{"norm_eps": 1e-05, "beta1": 0.95, "weight_decay": 0.028, "lr_head": 0.00843}
Each number is 128 + 32 x the weight over its row's rms, rounded and kept within 0 to 255. Layers, rows and columns count from 0. Numbers have three digits each. The size before them is the row's rms in percent of the matrix's.

# down: layer 12 MLP down (transposed), 640x160, rms 0.269, rows 344-425, columns 80-159
# up: layer 12 MLP up, 640x160, rms 0.261, rows 345-425, columns 80-159
down344 111:141116116167122043143165122091158182091119131143087138137180191104109097133150081102100143145075190065169101128107096090069087112133167136146142202129172145150204123142164137089105129175122095155135128112131176061115109145120101100095137104
up345 100:153150139120181154112110106126147135114134133111119073139062071143123203129127105164122118163096179135132158117148130131113130146146085173187050075143102123140098146142143142182136082111184052131083147111147143120103132111141162093175163073
down345 104:113129090135089147197129123056159177118118096152125160134111134113066125126094090135125103130114162106110064131164135118118135122151069125140138094094090154125119144113117063154164106118039117117175111185130150150136149167099135143163128141
up346 095:138086128142101103084093110126137102115134153159112073079104131122094157016084095081173076178102171216149140118153112086138106095132134113121162145113121155098159137157181120122136205128149131084113133130180105158157129133156145100144126085
down346 100:161125109050124129124125102142114208139123134115129149136110089094073105138099154149085139132129154132117095153109136146087121095135109181132156175148040123152111108125135163171145144047131137053105162091133167187143164169137082097150137147
up347 094:141115121192088146090188144130100140121129167145089112097133126172144100138171128133115118106152178141139149186149074138142123106089123117137086077107074094161186127130125138173134136121147170201116119095114155159077110089132057139083174114
down347 090:123141104135108089126108134061122104129156131100094128160155169092118137137126085125117145138151099128092049090198085104202088149093116146098074140106151151153071167088159087071184147082191113135128149120122154106115165108127174161148043125
up348 098:058117117110129112185117111116128101137115125098165122118077116151134078140092085151068140095109161084143127139181084126168156081145181128129101114080093127164104089128175136136075131166096073128173102078140194164150127146143142133153111177
down348 083:155143168207143130122189125129144163167216106137128124135172121105143146110148073041115159139124050156165148090061125075107154161116116101139163121096171131116145154069062111110122095111200107135106051086170093098109184108136135110149097092
up349 098:123112113028087136093065110127139142086081088153108110167133085188091124127151140094133092081186107158143083095113167111161116157118170154095101086121151102099172135127194119115127175132085106108122160165083135156097119116146122106151095133
down349 095:136103128188124103146129085124104221181152145104125147103132153182159118115086120137128142182079159163100149166124120140162121129184067127173129119160168171193064134092143058097110112164165147134104117109138119057105123170140101111125119138
up350 106:113078137133138131092167089141179142111187053163123162079144125139146164162048193129103106131106150154183138137145134110188097092081115058090119137103126176153117018151137134117149169141136105113092116116125133118116153195152107108122105142
down350 107:112125107158076084143170148133189052138156201165170195106191098078041082130152140122109122175115118110120152123105089098162110175143147173134153178123159151114171140138118152067096079080067132120088068105148142103137158144050167121133090112
up351 098:087136112076116079089121079098100102129195169151105144105113118072097105087126127109102121119127087102147126128176136118100102161132073189105122093077076095148105114139161104146090160129179067172128107072147152147111170160134151115117154131
down351 097:137111106180169079181126134121115108104147116170154169093203156171143139155118170109088140094125153163077161181089108112161086103175183092122081169162164193099152157145129118116126139105068130166089175124096165130131157121116093103184161164
up352 100:138100132080134096102141176186083157141109145093133168078156106085112179118090172118163143146139163173136111072178125152219164151150152172138108105151147162143146151125143176092116120158062099123148155135119129111122067147106155106130108098
down352 089:144156157113126122086138059122116092127129130147089110143048170171139125125136120103074126066135055111109166144036124098052088133072115080172120166110155097151024109089088090104142115124148139161151093151144157145151149125185130115165144163
up353 099:119137083175142083154088155134137134165127148121123146151112122136159095107189135105088161162151122099208084155146135102128049107173117148165137150153106117081094126168099119144132118101133177111161095054169092144132053148161123089122079104
down353 093:149144062133109100060118176133139152122153112121110086169125182130121105228165142147107115124087140211090133058151068141129166104164126127126103146144143187150114087105138079149092133147132087097111106167190128154154131102152157176106117069
up354 096:169149157124181146064085093138108107140141113159137187124107106077131131112114178120115096183118130144092155111138153103073145085114108160140170165049188122126131131198095121134189192123193089116124191144129158136190130146097065172134131130
down354 098:109154114134138086095193136105104111043089152151128147166089153179133126154211116176151100111162162156109121170104129094170076117166133153122082032120110117142117146098137128140113175129179139171085126142179156137098130095142159123172162116
up355 098:166122148224155147106141126142123139127134154185109057134091124042174114123126104103104105066122128121164081111093167104144098113120132164095114132136094156136135145198100136121167150167047091125090118076109128143092155114116115130072067151
down355 085:146097145039117092133145126056190123106094094102192195102157193167115104138096111064143126115108117165088086118123097131127156163160124154172099135108136083142136104100171095130118157109199133116171163154107139145136140085162113153155124131
up356 100:143187121107129156095178087151137120144125118063109132102098111171117134166076094147146079048160187133154182159077090092202144136121121135092144132140115105119157149132107079109173080168093124126108106093076154118115074128075055113100114110
down356 109:093182060061180134087151163174137139128082120179127111117129183138065126140142105160140113066135136121185118144108125137157153075110158142181097159090151174189105092114132176104166081116104104138160135135092141089129134121176149155130134126
up357 097:059137085143117172134131125129135144208166103131124146133119136146157129131061104118153140142102071124119124106102116133155130086165103054162133133116102101165099106141124102136122131171077210142200152082119106090152093146175173149211121111
down357 098:139161106047134111123043097178158123097135159141097086140112138135130099120112161098103078101104173146138111195149127133117191210181118149162132101023052145164086126140122118194102102116106097174135186119137108155161134125088081130105128165
up358 097:159123115180183150154133146096074098134181123157158138091158133108118133119221095137145081161150128126171187113106075183096128101109173149116094082088101116143157133079141157165136171104159077164084127136103153103159096136091128164146176086
down358 091:132128164051110139062099112144133206130111153118088127129130139105100116123079158109228125096080112122117048145108187068123148135103117106155154128145143155129141129162105136160148091166136139122178182144113136137091143164143153115094140149
up359 090:184048174119129136088133126117122095117160088097099163086085151119151131111144131130072136127106104156119178168128122202184121135091120123084093154147128147106139117117076092119096068119162140143103116145146110093166178145127137160151127122
down359 090:117141114146114120208142128185140137146143140144172067109146089086108158212168099148108131173144098081170135119125095113148166142168165151111116112088138106130064140117138128141122180180143169103190097142196100151138137151095086099144079140
up360 099:081169108162143136116102160136110123082139054131165122137159062121122109113182162144123146106095082143150107119103167130099109114129159142060174173119131097197098185161144088156114122132177089147142168188141172144088125158050099144112122170
down360 096:122130163064097155139179149115146112144087126115078090160170153151137111129178097124175105193146110098117109147132118122120111144089084058152107167190152145102113063131125191078142132089151162147100097093156119104159126128146139153140108114
up361 107:138157175164159145106154170136195083133110128147179158093131084105150126105126132071101100157174139090126168151072163130195167164120153153104151136103112110163139105130106146161112124179081133127117142035079126130063081128100184144131108119
down361 106:097151102131124162112086103111051113064132128164072081138084133124156119111150138173158109180127077119121053112130086156172100110155180105151173175091105088146114150154147096046150124108117088094166134150152108134165160176135163134134174124
up362 099:111150149096127135219129097179115111081124148190118116142140111164116074123106081073060113175097100155138112166175107183108140143117085133177082140120103108089092151158131075168166105119106076125125130176150132114108137125144099087112135163
down362 100:105157143139088085055154127175158151116100133102195145049107119095148087156177098124177158098137112109091114139159060121136172164152091144199085180164132153125123124136119168120132123130153135096106117143128120130151090092137142156162152079
up363 101:111128090161093134098148183184096074160152120097140102084133142129162138123161110152179125112138099078049180127128117104133157161117127165132168150166132081133119113146161097124101132156076108087110130168078108075145136206120159160143090163
down363 091:063130130124133156143169077112135126149051119135145177151155123109141055150130094146074122112106142119152095128117186137127143101183118154116098151175089167145083127071124175177148129105176175153103150081192149117071157039110093082161111103
up364 095:141116114111148158150102158111173121091127124093136107175068074059123089118120096107102122146126085107082055091172150126132110124131107098115139119171153071139187127076127136143118082149164148159186088107141089154072140155088066149164149176
down364 090:145091111180152104144155117148096148131110120152124123101180201134145111111180108131110156102131133137161159176085092136158184147091145121111140123091138175089160107108152149122148145127059130126093157166067152105172105107133162062112112119
up365 102:143124150086209151105137130125168089132133130095111134129125134107148126101074080096122120132144078129171064111148136104190068128170073112097169153110131166166204132118122181182073126093183096128138144139072123123162136149108172111174161152
down365 098:121116079096134150124125105134040149101154120172153118133141092177155178200147125186156086106144086113107188201162146148102112115029109075150111122129114111089161141089133102124082136157126113150147105095141076141120100140150128146111095125
up366 103:143131135152124128116130055119068188150110158110124122148135139154118151119119169135151139147098156150090079152113163146128118174114128082126094090152135117122158142100124125097064095127125145209122081052128079174133100173154138179099115165
down366 113:171137115111102047187128187173168126128151120130155073107163142074124088086097124154084126169149173141147137022141130097093085111124138135086194160166050199100125126136113154098134113099127150112088087083158175153107131117137124119116180126
up367 102:151133172154140089100107109071098141149091136175075129145149086133135078107126148075095099156097121124130134121084141181111088145124111163135088151136142149164125135143127111169108086139176047112110108156153149075181153110116127152152166160
down367 097:104159117125128086140110142186132183151147139148098157107121124108115150115115195107169146156136164137112137138162112079175153141150103111140175089073105128168110154134122085114124136138113145159098155120124105135110140185144111127104108137
up368 097:163155100133126137142089132186057092135135118134101172117097127130080080126119082183139108133129159119102140191181207128139171172132138143196170160136084120101210121129059120146113150151134162177101146189136151199156150079106161132133098141
down368 099:091185142067123115118137134112122095161155161117156105134154141104196168128119101131080088109126099134116149126118070123136125056138125130123105104106146124173132150065217139136153140166151137029135102078123101090101132092125150114111066166
up369 104:115116127137181165095119112096105110149149117116101172164155084202171114191168134119094116124138095132093146106136121150163152114104107159143133135076114179116090147118112144178119150099093140127066136100139127118044128180166101108068117115
down369 100:146119132144087143108194146150150074117036108188160142166113129108114122152147142139171157115155172163157087123120153132072109089069103161139149109170138137128104110149070090097098127096162071161135187126104090106139149070123140124113173074
up370 101:126144185139107165136180123160098142114110103157084137107172179113162155125091129110143087132118135167143140118075118216128108085181162199116143088162138108124124083196134132172146119119099132065186147183122109141137092113112143148154100127
down370 110:149147106103095107104110161161133159156090087155111134140145182127178135114146152090107132105136123091109095154160164170185122169112062136130130142124131105120035146107171114205161111095098097160220114111161103122116143130126089106177209127
up371 095:128195115151118194158120166169110091170115103109156101107139148123098148106109121137130097110134110133088114160145120127141132120132117202145128135105149070127120169218160081125146098146114148219162144138172096111102124173122179166157096164
down371 095:087123188139097170091133125093134146124151129128165088102123093134156114134111114112098153161127138136125131099190165130091129086103091085122064149192158218155112138071123166074130116155109146053169165094069150144169155098133094111151162100
up372 091:131143141119109094138087125060142149151112140134110160123190092195134132100126121127091095136145094139192073203121124136198141104148132132142117151128101157086147137130160153152110158132106101134093131136116117129199147119205179195096169162
down372 098:139129153078088139089080148094171140097107146165106182106080077112071176170150122111146102135057152120150175165189049142173085129111130136101115103120167112075148107152121148215137143140170110123120113119081128139123161082141174104212117139
up373 108:087230110059086158144117149154116161116129094118122108114136064115130127138139156118110036153132145150158116103139097144148150118141180051182130126128110134127105118161128084152190154084087137165137099152113120128107119088119141153129112155
down373 095:096158153122109100136154160088149189198139123106150080120140190142093056098049124180105145083114103132113101131108145123134139149126115137174132137085094095128128082159123150131161110131099202099113112186165142143125157154170097187179162106
up374 107:108117078120125107126120149169127137194112104139089121128144056155090141128158127139102142161099087147189123097100136189205127124120094100123161109105142108087134114080159171124146128173064107187125090139147112161187133063124142081192194126
down374 097:128207124128145187134133103130163133106198159173101148128125146083101144163101173153181139119185166132115130157154136076079114129124112151137152087127086099115123167140119130184142153127122155120097128160140102097116123134169152178138081100
up375 109:126144134128128113108154138112209095179149116116116114186121147114096097167142114152100106170133094171073151096112129106119159113087057085099154157135173171136117086139115155152101157167156120151144143114089133104029188136133094140150130059
down375 098:141138133109081149127149118180162138086139090144125104152156154062118126188122194100133113062118127118154068168145104156100078111150122111152079109171079102155070105117177114166183116101156067136092082099134171200158139111106164175106079103
up376 102:131154187135090159219124106120142083130207135106143158174124091116190135111110169134128143138103151122205108129133105148140112167118139122079135141110154141140096070146116152158142117140108108123180115112143091144040123099145108151119144164
down376 112:117084187116110176052156171128114156145082060175140192154212130122138166153122123055114092121122119118135123120107154132118102146137139093102091140118128096082130037092108149150100129139122181164127120057151115160131094082120129145169056177
up377 098:112151154129116105156150116160098160170129068165131157082086200150157126095180088078135112092070088069138124085152142148210111105139174131134166188094150057102095108155125099119114165156105170216122114122117155141107136164158107094097176159
down377 091:071150149098122188105087171110116141113118145162071157131128112165139133136101050116106073108143199193182178076167116118104124138100097126072141130068133164112115164143179114157125133108168123152178106160170129103143112093121088094104135102
up378 089:158162149082132155096084112142102159152125173120164188155164066127126176106111133147156182128156127114110173130146176157133141119186142172111124137138087173079060106109102131119158093125132120179116162167129125121105109076121126129201144154
down378 090:160141130070116154198116181102077112156125134160139131129089163117104144106086157150151117118079149106147120107105142124130110153127118123116092112103161154084116105133140173143152084075176177077226145162094154158087121090124160138160158121
up379 099:154113121121171088103081118164127128148145090121120062094172181151091172125128126187140164122104106128105138144119079126106087123113145126106116137170100101120127112143255139104171107178152096107087139091171125062094118093111135179131196169
down379 092:149129145169089171115141169063144084123147111159161110171093120109156125110173105134072180124146101179110123175147147143070209120175127072150135111076144095096112142133130169099092164123096195152151155114117118078108082185107129145096119089
up380 097:173182116134090090106191117100133167122154148134119069154123172124150091112157057143151134065097118200103167082126130167152155161181124139168051164145173186117054141128115107113134150143145052094158109160149087151160085133160132121128131149
down380 100:145144142139137116220070088101132072124121111155158099168169087095163146134112137108109172122108155202083121184129129155150189113104142175130176110144097125174135150105172138104159131146088144167068097145192114110170119124139126114119115137
up381 112:100120099101160074129124128114069150154204103137135125150112100116101124102139102106183150117067112128105071149108144109157137127109101137132114121137112114148062135178185187124129146147097090137093117180082193110129099109106141123172144209
down381 103:162081124071083122145129107145158173149109115180126129134157147120062120154070131121160164102197101136112089163169136117115138158128118135014156137099171118072178111146140103122082133119143146128119139070177087139102154102133110145213169138
up382 106:134135108140156146106068158168125114124139148078154077122197076073105106121150091123107141126134118171133159118140113126106130116112115098069101113180146137122136145076122158092165163034142108080116172114113126126107141160113143178181113102
down382 088:117093122141121174138130229092141103165124161092108119156143148154131236125089135139137073181142144175110124114141148131161156089148085166150134122105144133135120182134172100128175075181171151091165157112063194119139112145096150130144122106
up383 096:114135126151123143139095113136105127128147109192033113103133165126108169114102118119131154108104133111170141159068161119181133145138148116120108087142061137085106126122128145091075088057116139185095120149135141112135128180152159105113086149
down383 101:160084148132135066170123159146106119091106069131109194084179112136118091147139136137165149083105089127182110121198123126114082110125192143131147107088099077111188111107121135163095137162138179163136108178148155173192168037090100136106137132
up384 102:142170114159066150183121068114093145125131089166086090138119085185059075108081098131124098063147146192120144114111137083090153162159118158110129139092110117158060138090103160199135133094103117126143182101179113130136131159124139141126140148
down384 102:124174134101123163123141129124090202122099109160123154157044139145162159068156194161149127130090129116132192147137161119176058096088121093119129152109139105094088083125177103154115107139146065202156106101149143085153134098099115094085101192
up385 097:126073139185108096179061101148123134142178170106147078130150169088154134167146119132145157118116111153165157150107149107103142131130146152117118126110077119122170132125145128113156141115199128120180181133090098209098132177111148108094105173
down385 103:131170135097130158129158135130157166106175142200097138140075126170117106114117137129134123100161137153144107210132196104164112089215125100075140128156143058183148153074117140134100100145059125139086133129129120120154156136170156116120127123
up386 107:152148141099119124103127136142115130121066178094101055105110120120123087110154109147134144134138085104201208109128135110157091128110106138162102164137142081175137065160127203136183129163173074119082125128114145138116102146130159208184154092
down386 105:139146094043205130095115118069156125158130089133124154102129080157114158162191109131091154122066163129123143156169158150133149144132118086145162103087112226144156120115125121121137174076141149109052133149135117072117142155138154137144122126
up387 089:086139110120136136158190077122082119195120145102115144052062111086114115107158154126205144077122099158126137110170111139101164158153060141125095151130055123106134091126153176099165085113156109145068112112111140182104164117056091092128143135
down387 093:122065093142117121166069092109148135138065134128150140118095081149145120142099145081098139084125177090122153111142139096153085145147086175127135085126142077118152091159095086146115100061106165149099087094089096147119091099111089109091112154
up388 103:129109140086145086119099121119158127174118162172144190103086093059126154137048123090131108158147148132128119116114084110082154115101099091172070181101129034130094138111146159135049154134164133121121105099102085138184091061174108109140098120
down388 089:101163147164092157144102106080172129155153135042093091201154103189142101025167158078100120094100129091118158115164126135135112168117166104114103131140106127145106097062124117133126102106117117126134098173146165134128142160144089129168165136
up389 107:123108122146144155207084129103119162183103129155120186111120204158196121156147145090113057136088120149163090173133149131095124133113062137104113123124110102128103081125096172144138146135162129132152121121144148135065131123124072164163171103
down389 110:120100043163126162121136153172072100071147109149172085110099109129100115119145076086099099120124098062140130122123146081097150085119181097136116167103161141116125156117133151072109121164074121138139166126086138146195108177112208127150147111
up390 099:077137139079118086138108183120162104145133136141161093127072077133132117093134105103112153100114153160143120085164102119152136086147143164128169100149133138136122138133165115134099095183102129141148143132211125156055105158101049134096138152
down390 101:158115113165178158146151150163121135170118180140117067204123129137141079182100086143103161138104137138081156169124150136124112074134146106148089096055154064091150145137140103162063165116162158121135138149135140159132110071163154110120094122
up391 090:177119101117153122143103132139126114152167138099093156063075067080096166087136192145108126106103155169167041144126126087104165078114112163122124089107148143112157134136098127142143122079098160106103139088159136095144126142065209113051100133
down391 076:129131128090110128158146138074153157171116112160139088120067145129162180170140097130119063156134154097102160128152174129140143118162136137194131141141120126099072182126174154151092087168150130108198108169115145129194069163163116128088169130
up392 099:138113068098149126137141103132157138166233144160147171097127161086112178126071176154126112125100135118106206167119133134149138117111166106136110147111173172104107177091169144133114151157133182131127122109107149138106152122128151130115146126
down392 119:135127161125116129095128148134122138148094124130113157103187126100186132104103143173105085198119131160147033089097136104122146118148082086157205086089140155083180187144135087101147157097083105108119113138088068127088076183098120162109177113
up393 101:130136121080114147083135163083139104085132103103158160152082124113136114131098059097138073168129133078156160140099163143122103092156091129177170132112161086128133113114136135164174138057098182181144105151134204076114071156189046126053147137
down393 107:006117138127217105130152131121169076089116149106157130149177116103164136131047184100171105138134168198140131146154124080087161112147099126131164084132145164171112091088121182196121110109104144083205144114117161155160135193147163131138125130
up394 098:142132081104092069104098141132116117110095156164139168134079121161154098104097085157159157126087159188154100132136103083196082176125149087168171186075138126168164150083140080132155128127135163132084149090137073123143117121102146069099176105
down394 106:161118111152147137130073122171139135094149131143096204098156123092089181155200149158141108141114146124111130139095171155125151087103174180150116141205123115098156191121158119130113174080180131124109094187137093134099093138119120157084134085
up395 103:119085131144126136122133130095113140121124093140188146084109095072140088114124154092127169171162091144103093144140128141082140085112106160188129091100111090176105216160146112077072143135128160150072203098159144090068110143143140110071138103
down395 101:098170095101084133099206154133098101140139087147068141110138127127179134098087102105079111165102137126082109160144091081195143163133133168109110188153107100152107104142129155112155129148125113156162143113152149151141137114110163117202097148
up396 105:172112120152110142102137108111125150130111115174122080121102149080081116136176148146123197093109134148160174098194099186165140140096135112184120098152142138157137141170118140134096103127096111054115144120119087096136086185167108131138154176
down396 088:082132128152150039129140169128153142140172115096105124165141124115163161156119096114098040133117172145116110150103098044121104130151151112097121153071168107097157119128167058111134147140153147152183125194156130145124151146116156095167142105
up397 096:111165154136120128108186110131147163201092197161148125114097167151167077089126199144125147143131103122148137140073138095165157120098060121114177130145149102126112149155109163132196124119066128120107168057142148180142092130130158071214137085
down397 108:119126127167144086170096127088167121164166156144141112114151120108108151157146094152166135104135121141110159094131118142074170137155107077146149065180120125129172130194159174123081152094134162079152045116129131102118073153137092132096132119
up398 092:127063050187155138154133113121142179146092138106115133114145145121146092049128111100125125137134178142092104122141103119109104105101109130163169129108132099120148166122131148172153127091134149102194112066092071089087136085161107097113123133
down398 086:115195134143124165088123122152165091129157150157149076156121171137089134168142117115148147122138142113163126099220136189140131187132173158045146115166124152087066114074117158058084119203164065119145102107142152137138133123143163100103099099
up399 098:088134140104118123165132132187119173154169095144109105107105125074115105122161125125205143085137075154090140120115146139119180195136052097109104160148162143127126103130102078120081172147101157133105150133198162124123148119155066169094150192
down399 096:165132144122171157148084115133037129114092141099090155092109132117153156111181086095161149054163133115144111107092108099028118130124142131142135066097118167170166167154146126139114220110117126169094137113095085112118140110131107106131105158
up400 097:115097120107118087139149170115067132156119122121152097110159100151139132161161126069088158157145153146084126202143100126117068153161125160138115152113182156115144150196170141185052077149152134149099173058146116145173129068168109127167143117
down400 100:160093163117130165102119203111169121143107185129094138114111092065119121125144105175126136109103128109133163103148140149102151138064105103146177100139063138125111124058108154140095114107139114141081097155160185099155133142171131118101093094
up401 096:128132065077100128134170125117117133123117096119140132093113091153129116135147112145138091132133081101144149090184157123097146139074127101144176127150175076184136062213084159138095131171157041143114116060089119137148116169150096145203099119
down401 086:200147134201140106149117098177105183089113090114077085158110088124109069110178092149137131140113143179164061126129152117113184200109144167149179085070136117154119186101149132169204099094122153088123154128111106116089117166101089095080161161
up402 107:119124132112089061107136111141101128176063168111052169120124118104135135123108126055192117130117108192122149144148123139059104145123159171178068074133142066135064142092116110080102193155151193117101149124085149139096098113140132220122121136
down402 104:130107128140145148163113168168154124175190150102100094195205124115131131104097141131078151115118111088133145093154142150200170172106113117126160110136105106175135162105097090090107103108128089102108127142095155204169105181135124052131171122
up403 107:086125127107146171097161096138178048113178125052099119132150176120140171111130188160127179061159109148088145179083125146157064193122134120080125127154128144122161106153096131113138169235120105090144119152147148160108151164167147141128168145
down403 102:143108130136102142174099164139119129162090128135147141135116122139116110194108121161189108125134055059145083168157168125110117128130158132104113100110099158135150110106067098115170051120127124168105141152145081123180204121105121127128111106
up404 091:098086129123148097151150114203071111152084141083131086110202133099122126152149163105119208154104149092180106107137165094114130151079195160137139068131124120114115136116119119139139115096138179172121156111103075114132058146122104147160145116
down404 090:142153134155112161121116070116170133207149132175192197145104130095161133086159110121171130165155135133121146127101093143151134072126113112146115157141167168170091121133167171141112206117141134083137070127145138166133119155127127105123106177
up405 099:121160139143088120126133127154147149054128125164085106156167142120158144135127124139143166115049064181155098151090112130148124133115141145153123093080118079114104143110084209133178129083139170075144086140164174163072077113159185181124102126
down405 101:100047152066141113144124096144083143117096181113154148106163091107078084173075164216165152102120186120119124109129120132105122150146155176149116125131135118171139132081113128103112143216121104099158171112101135135044114133168137072119210170
up406 091:088126124145094096093171090132178099167099093192119142077183074147097155140078089113184123084160192086124111155127150128118081104165148136144113125104167107099129177100149108225212109142086170070144092151214148153098117127091147116154131100
down406 091:109112098098103159071130072125085178175129139127166108138204133072146048123119117080154146127141140095084094100089123131120184191122153099152121156150160126165118144164132156094092164079169089127149077126147134081125132115116139137120135144
up407 101:115180155072113152160125125139118057193144036155143151143112155105133102085171109089197122063118122115140188186089125074169133114128092144175092183156178077089154140145126148118141125131132104184126134180093154188122124116134187115150164124
down407 094:117149126125115147135143123153153077143153083147101122105158137133100122118124185145121093132173108087196088104085179165098174126150052158148116106075131182116082090169138129138128139101083115123155082124172113138112109173114166127166117147
up408 094:105192141141108131107106115119097087078154197093091155128095114118106121160083098101193157128161104107125148183105127129100124122078143153169122081103111072139133112170153100145119138112092176200165106111124102200098145112147152122173192169
down408 095:093127141090115118184148125168173121114162115124106035176125092118109168131101168125094077102116159153103142186132108130163145139090178142132147173149128094128161072130131124076107133159074137134085150158121123109124161145144114177128130176
up409 109:138150124155114130097078169138138112134117157133110200144161102113170140094151139177085116152113088114062146105153098153101112119058116169129094183134125110188162186141142105082073124152121145082147145191208160161136166124128105097051154155
down409 104:125119121140096101119142099147125159112164098128139093125089093133103212179186144156158134111190134086089121118136134146141053169121108140138140105188107156105157109100111123111149124136128133144164059129060066148122146198071115170152121134
up410 104:105093125146133117091088157182142089123108163138098159116124145164089114100112160165115146111081129168141168109129119104071106102093147164136147208086129196097114135165125182173193142148104118143146145119191107159172118187134120125103133092
down410 107:144109118126133095194144062108123171089062086112093142123111132140123069086119192140129100131120087149164142129112081106145126170107111112126193088138080081183101098136070125042151128199108086100140167150113099136139174116143095121113163128
up411 100:127191130099142097140166095118161149059144192065143186175140032131126111133134085078094120092104133126093127108162084114154147091101143084178167121174096095103113159118151133095134112151199104162139130107110189155152125123150154142158108124
down411 103:112145152076115131106114147189157073168110099136159141168113151170131137118116167143121159112124081172161106120122070192143084121149092173115122114134111102116144112149182112183106094115086109109104141097106115140207154102081061209094148166
up412 093:123134146123085121153091138170134158094132154116131196117140091148146133089154069119142091100191115125079145112098126111116160184136142206147069065130049138124137111122190131131184111155108111127110178141129072090125136124203134130140120136
down412 103:154134133139164075093145123136140120113168091142138121149166124141135095148118195109114134164136098107122187104077135072128124117104143110113136084150163140138165050123130171149127134144106143104166078130114111100149122205129120172106113113
up413 102:073125078127118083104162125096142154062084112107100130100128120133143102179114098102108090094165096163137104160119158120144158139155167148124119119144068145082129143156128166140182173127143160133119129074146068087100154129140122113200172152
down413 106:118087148145145183096175140106143169183139136128139100129166166148202128090100138154141159095085123081167134107119097125150112112210142115119131137178121122179129149136144115136075064121112130138112116103173158158186114130090147149111064147
up414 098:156178169152109104093148133186111125152129107117139124161154097163104101154148164064141087161158162117142101142096148189122130119078145185121117126107138102153097142164108162122103065051139170095179107104140108112152090097191096129125115139
down414 107:120057138139131178123065180180128084135101064178164137111101122112168185127093087169166113139151073158141158153132095085137144158170130117161095103107093122064138174115148115138103149116132138167108119141116136166067142158102134106181070158
up415 099:136159086166149106085095174108092117084131144089117063072198107113159159131164129122163131167184078200127161203133138149147128171174113149141105137153118107103170154124131123119113153162129155132095138118193101089119138133166093120169095133
down415 102:126089162128150195139135131152140133142130123153117061122087177104163118133157118125131139124136175129156052076144109153114154080084197198095098159150086120158151157147085158143072119154130097067165119137130135119128168149135204123108099085
up416 099:142089117118131163177165082097126105104143141181140164147144077081147134130156072094131153152130182151152127138067140157116134120102140112126183147091158060114136150103167181100158172112179095111139108100136161105124090174106140128118133179
down416 096:185124147130119096134150089151156152127063072133123070143085165169095116113121194114152091076123111093142193165105145079137156130101161055160129112120136148140089127133119133169125161159156159115134101052141127123057074153174104147076163161
up417 099:115091109186173190124143139117137103060167077114116100151102104103150119088146126172073086108090140127128095087140133136139070195147160132118131073136128164133144144122187100170172140175104153138149104099102155062116144121109222186170117158
down417 100:117219097142147109107162143133147104171102104111107138138132118156147138162111144134192185144110082105129143179105116117104142118113102145137149097159095061107121079168085160115124133131114150092133130070153124125129128162171063069131179106
up418 094:176135129140121123140135146028157147089180096096108134037198168139135119091101167118154165144179114072117097171077110197099081139117132121128146057119141100191155170121112156081137131092113099083165125138135140134101151126059112132155146164
down418 105:124138137095111101142115135144123144099163223124107100149115122090167139145131108188114115128158169120150159123098118139174127125127074059111159150160146139090187133161169101124149145103060101082143137170146176096093149092122119130210077207
up419 099:116101121104128124041120102129206075166144142131170100119165110151118136131117122169156117175147172122207043150160150099138108130132135121120140117181068130103157148122122126175108138089139133118099101187107148146081117161132159148204096102
down419 095:179140124166114146161131127077078140103152164107165128089120146133111165092152138120129123095126140130096119129182112123083162070080118116120144135208151149141084142136122146174127122148160145146114148053092147099127113105135160164069142129
up420 099:053144160107149072090064120136107105070160156071157136061110156080160156057122125142148126123102118105122146132128135104137162167155134141157076132132119079105137108184143146109123135115153170169086142131130226151117120126106176058099113095
down420 117:088111157174127142145118139106116144109144119133140163087072132101052098117090112087136132190106114109167167113084132106141051120153137096143146175106170217120138149073152112124098145141136174133118125106108164072157100133111143094123135080
up421 103:134132063140111111159067079108120142122134166101075148119070120109119129044073110148178135091102193147138109174155113193033135166100140171067109113086099150075117206152145114132100125142124177146133095136124070103093159167132141135115130147
down421 107:164176146120066170118154078159120135146096171097079124120071070120089138101100129101111155154184125127126124123095137071141089141123090150208129125117144128124109158128137103127058136147183134139126153080082102127129133135167197133057134192
up422 089:092162181074187110153022064109132152130117093132126123184068143134098080111113107171109095132121145112168126102118217074123121133115122109163131116136069130147093112155107142129145101133128083097122094149131165111110170129134122102152166134
down422 096:103176083166073149060126159100039106177133142127154145167102120116141150121119160136123121158086057129157075125116132151105129145085078164114109161155125112159152115144145176108139066131050163044116163101162134163121112124106135118164142140
up423 095:183074056168172128113122176099072144123106125094117090095198122169166120107118079152190112166121171151149100128075121103125118114142114119142078189072140124171051178171123133138107127091108114131141120146115168202111170102134142162064139183
down423 095:095137108087144095104073111146108154146132159119164161131110099095111139155152073112052129155091103092146128162128119075126136122161101169134130094127110167139064113096181222166137097131088093107118159124105130109138176107136120110127154104
up424 093:117157133147102140117134085078095119189129096132090152162158120149045138140092123177103125100077082153092144157168124117142144104161116094123108140195084103167108140115125129151121063117141144159095069140148160140075123138118170064122033092
down424 087:126097141085061143138172122137112100119131125097188172085085138152141149098112177148088085151118141143146054163111116124105082125142128133173097112100067110134113175166147096181126123115039104146121156166090052173132091120102156102108091098
up425 104:162124086123107110108122112131101156146128104136135152167150133107107169113165083076084155150114139089075138122107085126127070133116151119082185110073112064160119088104134171122126121073109145147153141100092131114135213057142129154166198149
down425 099:114089187145138111143086123126133097149142123173110077118184144122103075153087110181154196125153159152143128107153174201116206129071124138146083137163116112122117171186161055100105105097191088111053113155114110103124106127109135104116090156